{"norm_eps": 1e-05, "bias": "none", "init_std_down": 0.0136, "batch_tokens": [8192, 16384, 24576]}
Each number is 128 + 32 x the weight over its row's rms, rounded and kept within 0 to 255. Layers, rows and columns count from 0. The size above them is the row's rms in percent of the matrix's.

# layer 2 attention output, 128x128, rms 0.104, rows 22-70, columns 64-127
size [103 108  97 131  94 105  82  99  95  87  89 114 105 125 117 101  99  95  89  99  87 107  72  69 107  92 115  93 120 106 113  95  87 110 148  86  63 101  85  68  95 142 110 122  99 109  85 104  72]
[[171  92 219 111  82 134 162  93  87  77  76 112 213 160  79  81 145 152 130 141  96 106 139 160 198 140 102 161 183 101  92 127  89 177 146 137 133 138 144  90 114 250  89 151 119 117  97 166 146 119 159  95 141  77 142 126 126 107 110 155 125 178 125 147]
 [120 120  97 150 165 123  77 123 250 154 115 132 101 108  83 112  94 125 118 108 152 180  87  60 159 143 122 120  92 107  79 110  99 145  96 170 104 117 109 221 125  75  85  89 124 114  81  91  86 122  47 230 117 185 134 131  94  80  74 131 160 164 109 130]
 [126 251  65 130 142  92 152 175 108 178 126  80 127 114 155 152 148 105  67 200 134 208 142  99 104  99 142 129 113 146 174 113 159 110 106 119 106 114 135 123 153 103 189 179 142 151 182 162  65 129 159 137 147 173 148 134 150 129 135 149 106  90 153 131]
 [197 150 126 204 103  68  28 169 132 126 152 124  54 154  73  53 114 155  92 159 137 145 107 135 137 182 139  63 102 101 114 200  50 131 110  77 132 136 138 145 173 130 115 122  82 175 140 117  74 167 157 104  95 164 158 111  89 169 182 112  94 179 160 139]
 [142 171 151 174 175 122  62 149 132 196 183  97  68 129 131  89  77 131 149  50 151 170  65 150 178 150 128  79 106  78 138 196  53 157 134 179 136 132 139 175 108  76  60 176 143 145  94 122 147 147 129 120  75 140 157 115 123 124  79 134 146  91 116  67]
 [156 129 130 112 104 121 110 168 139 167 160 153 123 128 113 153  77 108 136  85 223 156 144 200 135 138 137 114 112 194 109 158 161 112 145  76 118 127 139 104 117  76  51 135 166 166  97  85 142 155 166  77  37 157 145 119 137  90 136 145  90 127  92  72]
 [210 133 113 131  88  77  60 134  23 145 144 126  96  90  56 133 154 138 115 116  67  53 165 131 145 105 118 219 147 125 141 173 129 133 161 136 106 117 118 138 158 209 118 138  51 230 131 144  61 115 108 100 131  70 165 135  78 151 101 125 111 104 154 138]
 [158 106 109 121 152 187 173 149 123  78  71 124 138 149 144 137 177 122 124 162 103 115 128 139  70  79 104 138  98 112  88 101 157 128 110 115 163 182 178 140 197  98  91 101  94 124 124 117 148 173 175 191 113 129 113  73 186 161 130 175  94 135 114 222]
 [105 201  76 162 123  94 121 169  94 180 147 103  54 116 169 128 159 140 226 105  82 130 141 122 123 107 164  98 143 162 175 161 110 144 119 161  81 132  92  62 151 120 196 121 139 117 112 112 102  93 107 129 105 154 109  49  89 136 190  91 126 106 124 106]
 [145 137 114 111 160  69 124 187 131 196 102 148  99  98 147 180 117 158 112 105  87 139 116  75  99 103 216 166 103 137 193 167 176 127  74  87 112 174 102 107 145  17 127 113 233 134 164 100 132 115 150 161  87 152 115 102  82 133 163  74 167 110 107 177]
 [127  80 136 137 129 132 192  40 162 133  89 157 161 187 169 132  88  95 135  99 184 125 133 228 147 112 149 129 126 160 109  42 138  85 108 143  94 144  94 132 174 129 232 119 121 104 170 165 117  90 146 113 140 149 116 120 171 122 184 130  86 121 164 148]
 [144 102 179  98 181 122 137  83 151 126  51 119 149 154 101 159  77  78  66  94 111 145 116 180 187  74 142 222 114 113 116  85  99 136 113 158  87 189  94 194 111  84  86 135 177 111  60 127 136 116 100  86 162 141 147 148 134  90  23 109 188 110 150 123]
 [ 25 128 117 125 153 116 158 109 127 214 158 161 160 137 137 124  71 158 148 115 170 182 107 126 182 195 154 126 155 128 168 109 118 131 115 112 137 119 108 147  63  67  91 138 201 139 106  91 181  85 126 177 121 150 130 194 144 104  99  64 127 120 126  96]
 [149 180 120 188 121 122  64 144  95 125 152  92 110 194  91  74 144  86  47 153 124 150 157 129 141 139 123 169 142 146 129 192  89 142 142 126 133 143 131 144 129 198 117 153  35  94 101 130  89 126 181 108 198 167 198 137  81 196 150 112  68  98 165  90]
 [ 88  71 129 108 114 141 151 102 183 192  71 158 198 144 124 161  87 116 160  41 148  95  89 140 119  89 189 219 110 203 152 116 154 142  95 118 119 156  87 140  85  92 118 145 152 109 134 137 157 118 117 108 153 150 129 157 112  83 122 111 130 110 124 131]
 [136 123 140 115 155 133 145 153 160 115 156  55 140  74 110 105  82 176  84 166 160 197  81 114 105 144 109  32 130 151 173  78 133  76 122 132 117  95 154 190  89  98 143 169 175 120 141 141 161 140  79 142  99 137 123 189 134  71  81 189 213 118 137 112]
 [108 137  72 100 104 136 104 178 156 196 153 137 139 131 156 154  89 122 118 120 172 149 106 110  72  90 160 130  85 210 116 149 146 125  92 100  99 174 132 147 121  73 116 180 165 183  88  89 124 162 137  94 153 114 127 139  82 108 171 117 115 125  79 112]
 [167 166 126 178 138  76 200  80 153 149  94 169 112 194 167 128  96  55 116 127 135 165 145 167 170 164 116 112  98 156  87 141 117  96  75 186 117 117  92 120 137 129 198 118 132 103 190 183  73  89 177 133 115 171 143 140 153 129 151 149  74 100 170 106]
 [126 138 128  74 125 111 124 138 120 228 100 166 115 130 156 179 103  73 150  31 127 127 154 117 118  73 171 151 122 168 153 126 155 134  90 151  26 150  93 126 165  84 166 101 168 169 170 126 115  38  93 189 145  99 147 130  89  83 141 109 144  81 117 152]
 [143  83 165  94 131  94 128  95 171 162 128 144 113 117 162 170 125  76 201   0  99 146 112 144 174  89 117 179 125 128 104 112 150 142 122 216  27 151 105 109 117 118 121 110 185 133  85 113 113  92  77 191  88 135 151 108 134  85 102 146 160 113 116  95]
 [120 115 202 131 139 166 129 136  69 110 161 165 153 156  81  93 129 162 167  90 121 103 117 145 126 107 107 122 111  83 143 173 125 224 112 134 192 169 154  80  97 123  64 136 112  83 138 166 234 118 141 113 139 121 208 118 136 171 138 129 124 114  98  78]
 [112 155 117 140 148 151 151  88  83 118 170 118 124 136 192 110 156  83 176 116 139 133 160 147 135 130  86 159 134 171  98 182 137 149 156 211 194 124 179  88  78 172 103 159  81  68 112 174 152  98 159 154 152 116 139 131 189 154  79 131  85  52  99  41]
 [129  60 139 115 125 180 211 103 147 133  75 122 157 130 227 187 113 137 178 152 106  79 113 152 147 131  97 165 156 135  95  72 140  55 143 186 138 135  83 175 117 150 179 182 176 106  92 125 162 199 186  79 118  87  33 175 138 119 131 163 157 128 125 116]
 [137 123 116 145 137 125 106  93  99  97  81 147 158 146 115 171 146  86 113 137 138  41 153 152 157 105 172 179 158 112 135 160 131 168 154 131 119 104  55 133 173 180 129 117  74 148  58  81 137 172 165   7 155 138 121 170 107 190 181  88 105 133 177 129]
 [124  65 107 144 164 129 136 108 149  92 130  79 145 101 126 125  93 189 135 183 100 112  89 148 128 140 155  98 156 155 136  55 109  88 183 106 124 129  86 208  88 114 165 168 156  81  41 135 157 166 121  95 139  95   0 160 133  73 137 105 189 169 104 143]
 [143 142 126 117 100 104  72 169 162  87 122 110 120  74 148 143 154 191 157 110  80 115  60 104  82  83 164  73  62 136 121 112 115 109 108 138  55 130  92 119 173 122 201 131 167 124 151  70 100 138  42 123 124 101  89  46  49 109 156 110 188 171 109 159]
 [146 121 126 175 211  87 170 109  80 115 158 138  84 138 127  79  94 205 109 162  67 168 100 155 154 165 148 138 138 108 118 150  60 167 132 130 139 208 107 135 107 125  92 187 176 104  55 118 192  85 164 157 138 102 114  85 130 108 123  89 137 123  86 113]
 [155 174 109 149 155  92  86 166  81  92 174  91 117 105  32  93 168 177  76 169 133 125 131 110 118 182 134 148 188  75 144 156 128 173 188  78 171  97 131 124 144 182 101 116  66 150  78 158 108 192 147 122 119 157 172 166  78 146 138 123 116 131 148 131]
 [171  65 186 134 158  92 124  79 171  59  81 165 140 163 112 119  81  82 126 150 112 142 104 171 215 139 123 110 141 101  79  66 101  72 138 110 119 147 111 148 137 119 111  77 149 166  68 188 125  78  91 112 112 171 144 105 176  97 152 127 138 229 171 145]
 [211 120 123 161 110  69 101 198 120  99 110 146  69  88  88 130 139 173 108 129  94 136 138 113 108 149 164 108  90  99 137 200 136 141  98  72 117 143 136  97 192  86  94 101 155 191 102  65 127 168 163 114  50 166 165  86  89 172 173 120 121 147 122 194]
 [134 175 102 145 121 142 133 194 101 171 170 107 100  95 169 188 218 142 154 136  57 132 101  60  90  65 127 173  87 198 163 190 153 135 119 154 140 123 131  68  80 121 151 218 156 125 129 164 143 162 170 133 101 117  64  62 104 135 131 133 147  65  86  94]
 [131 143 124 139 212 102 107 127 159 158 138 106  84 107 108 113  89 139  79 121 134 174  86 104 156 146 131 123  95  93 153 150  97 143  96 154 146 177 129 161  88  64  66 139 181 100 102 128 132 125 102 140 108 169 160 103  84 100  36 157 202 115 132  92]
 [156 165 137 170 124 104 168 159 106 186 123  85  95  94 120 122 185 179 148  93 126 158 118 135  60 113 200 138 157 178 196 169 131 179 103 136 119 148 125  78 123 109 101 146 169 134 125 145 121 125 134 134  87 125 141 123 147 126 152  78 162  45  97 121]
 [161 126 129 163 128  78 102  88  76 177 122 169  63 109  72 106 113 137 155  59 105  99 143 164 159 152 182 243 171  83 143 173 104 151 132 130 140 199 120 124 151 112 105  58 134 169 109 135 154  78 125 169 149  76 160 124 107 182 107   4 110  84 147 138]
 [179 107 113 127 165 122 167 108 113  98 120 123 161  97 149 142 139 182 155 116  49 121 127 149 152 159 149 149 123 157 114 164  77 160 144 128 161 120 122  45  61 138 105 179 185 133 105 107 204 127 156  91  90  85  65 124 130  71  89 103 173 118  49  88]
 [132 129 112 154 118 163 199  74 104 136 140 124 109 125 211 119 185 161 157 144  37 103 120 115  88 137 100 160  84 124 118 124 133 115 139 150 225 120 139  73 121 138 163 142 136 133 147 158 149 152 177 134 145  58  82 130 177 114  85 124 131  72  74 109]
 [177 182  66 107 136 120 101 147 154 130 154 169  96 101 144 154 169 111  99 193 107 169 151 101 133 147  94  91  94 119  64 113 121  98 171 106 130  47 136 146 167 116 146  69 104 180 138 133  89 131 141 185  98 102  74 116 136  80 155 162  98 153  63 135]
 [187 126 153 164 135 145 119 190 148 146 106 100 143 127  97 122 128 134  54 150 157 195 109 122 127 182 154  96 134 122 138 185 100 121 112  86 147 127 152 141 105  81  55 155 158 129  80 119 157 197 194 115  77 154 134 142 121 132 122 161 129 133 132 153]
 [135 180 184 127 155  38 139 147 101 162 139 174 109 157  83 155  86 114 126 124 161 152 155 156 192 165 151  91 162 140 139 164 105 170 105  72  88 121  95  56 120  94  79 153 172 196 107 146 136 130 157  84  40 188 187  94 114  90 137 114 150 141 108  70]
 [ 61 208 150 120  91  69 154 149 170 140 102 206 162 154 131 153 135 152 163  67 129 134 126 110 139 139 175 139  85 134 125 183 127 217  94 180 111 122  59 109 110 138 149 141 143  56 154 174 125 115 118 107 122 198 134 110  89 110 124  96 110 140 128  83]
 [125 120  89 137 154 116  68 147 163 144 105 134 130 115  67 134  96 151  98 129 140 139  86 101 113 111 169  80 111 109 167  86  89 153  98  94  36 132  68 187 166 117 156 138 115 116 119  99 122 112  68 129 176 163 128 106  99 140 159 109 165 170 132 166]
 [ 75 145 106 213 109 132 159 131 158 158 125 154 124 133 166 113 177 215 169 149  81 105  56  72 134 132 141 132  75  39 139 167  46 198  55 196 190 130 103 125  80 125 156 171 120  99 159 152 116 210 151 127 127 165 101 122 132 171  98 119 146 138 117 112]
 [142 169 116 139  96 168 143 154  67 147 107  86  86 153 138 213 148 103 105 198  67 100 219 144 128 116 118 140 167 145 194 123 112  90 157  83 113 119  82 159 164 136 158 114  68 105  93  94 130 159 191  43 163 120  73 119 122 234 176 114 108 115 160 174]
 [130 106 125  82 109 121 176 100 170 112  40 161 147 115 159 173 131 106 177  76 139  74 128 159 102  98 151 155  88 156  87 109 166 133 102 113 124 138 150  28 147 108 112 124 200 185 118  87 132 168 138  47  73 101 104  77 151  30 123 128 158 149  69 130]
 [150  99  97 148 249 177  90 144 115  59 151  50 103  99 122 105 104 136  63 192 159 120 140 128  89 174 113  68 168 110 140  84 136  37 207 110 148 112 162 225 153 115 128 103 109 124  94 104 142 127  84 116 158 107  92 163 141 157 137 148 163 115 167 170]
 [119 139  97 137 110 113 109 136 118 169 165 115 117  87  73 135 153 186 149  97  75 157 115  85 132 113 136 198 114 168 169 177  91 230 119 148 147 138 124  80   9 143  79 178 127 108 117 100 165 159 116 146 135 113 139 148 100 113  52 113 163  78  53  62]
 [116 173 162 136  99  55 102 144 118 149 149 147  78 149 117 156 137 117 106 124 122 130 140 133 154 128 161 134 137 106 171 137 128 110 130 137  47 130  77 163 202 129 155 110 107 159 123 162  50  68 131 117 106 179 143 101  96 159 200  81  90 170 206 165]
 [ 59 115 153 101  72 119  62 109 138 155 116 177 146 127 179 156 104  87 144 144 141  93 144  74 200 139 158 121 138 161 123  93 127  58 136 105 110 105  79 190  97 123 132 124 149 152 121  77 102 106  77  97 186  82  97 141 104 117 131  48 133 176 147 137]
 [116 160  79 145  89  93  62 122 118 125 163 118  68 129 155  58 161 125 135 130 121 126 143  82  83 133 165 137 150 119  97 200 143 104 125 111 153 112 124  80 168 147 172  43 108 130 127 152  55 131 125 141 164  85 132 148  48 145 170  68  97 153 157 126]]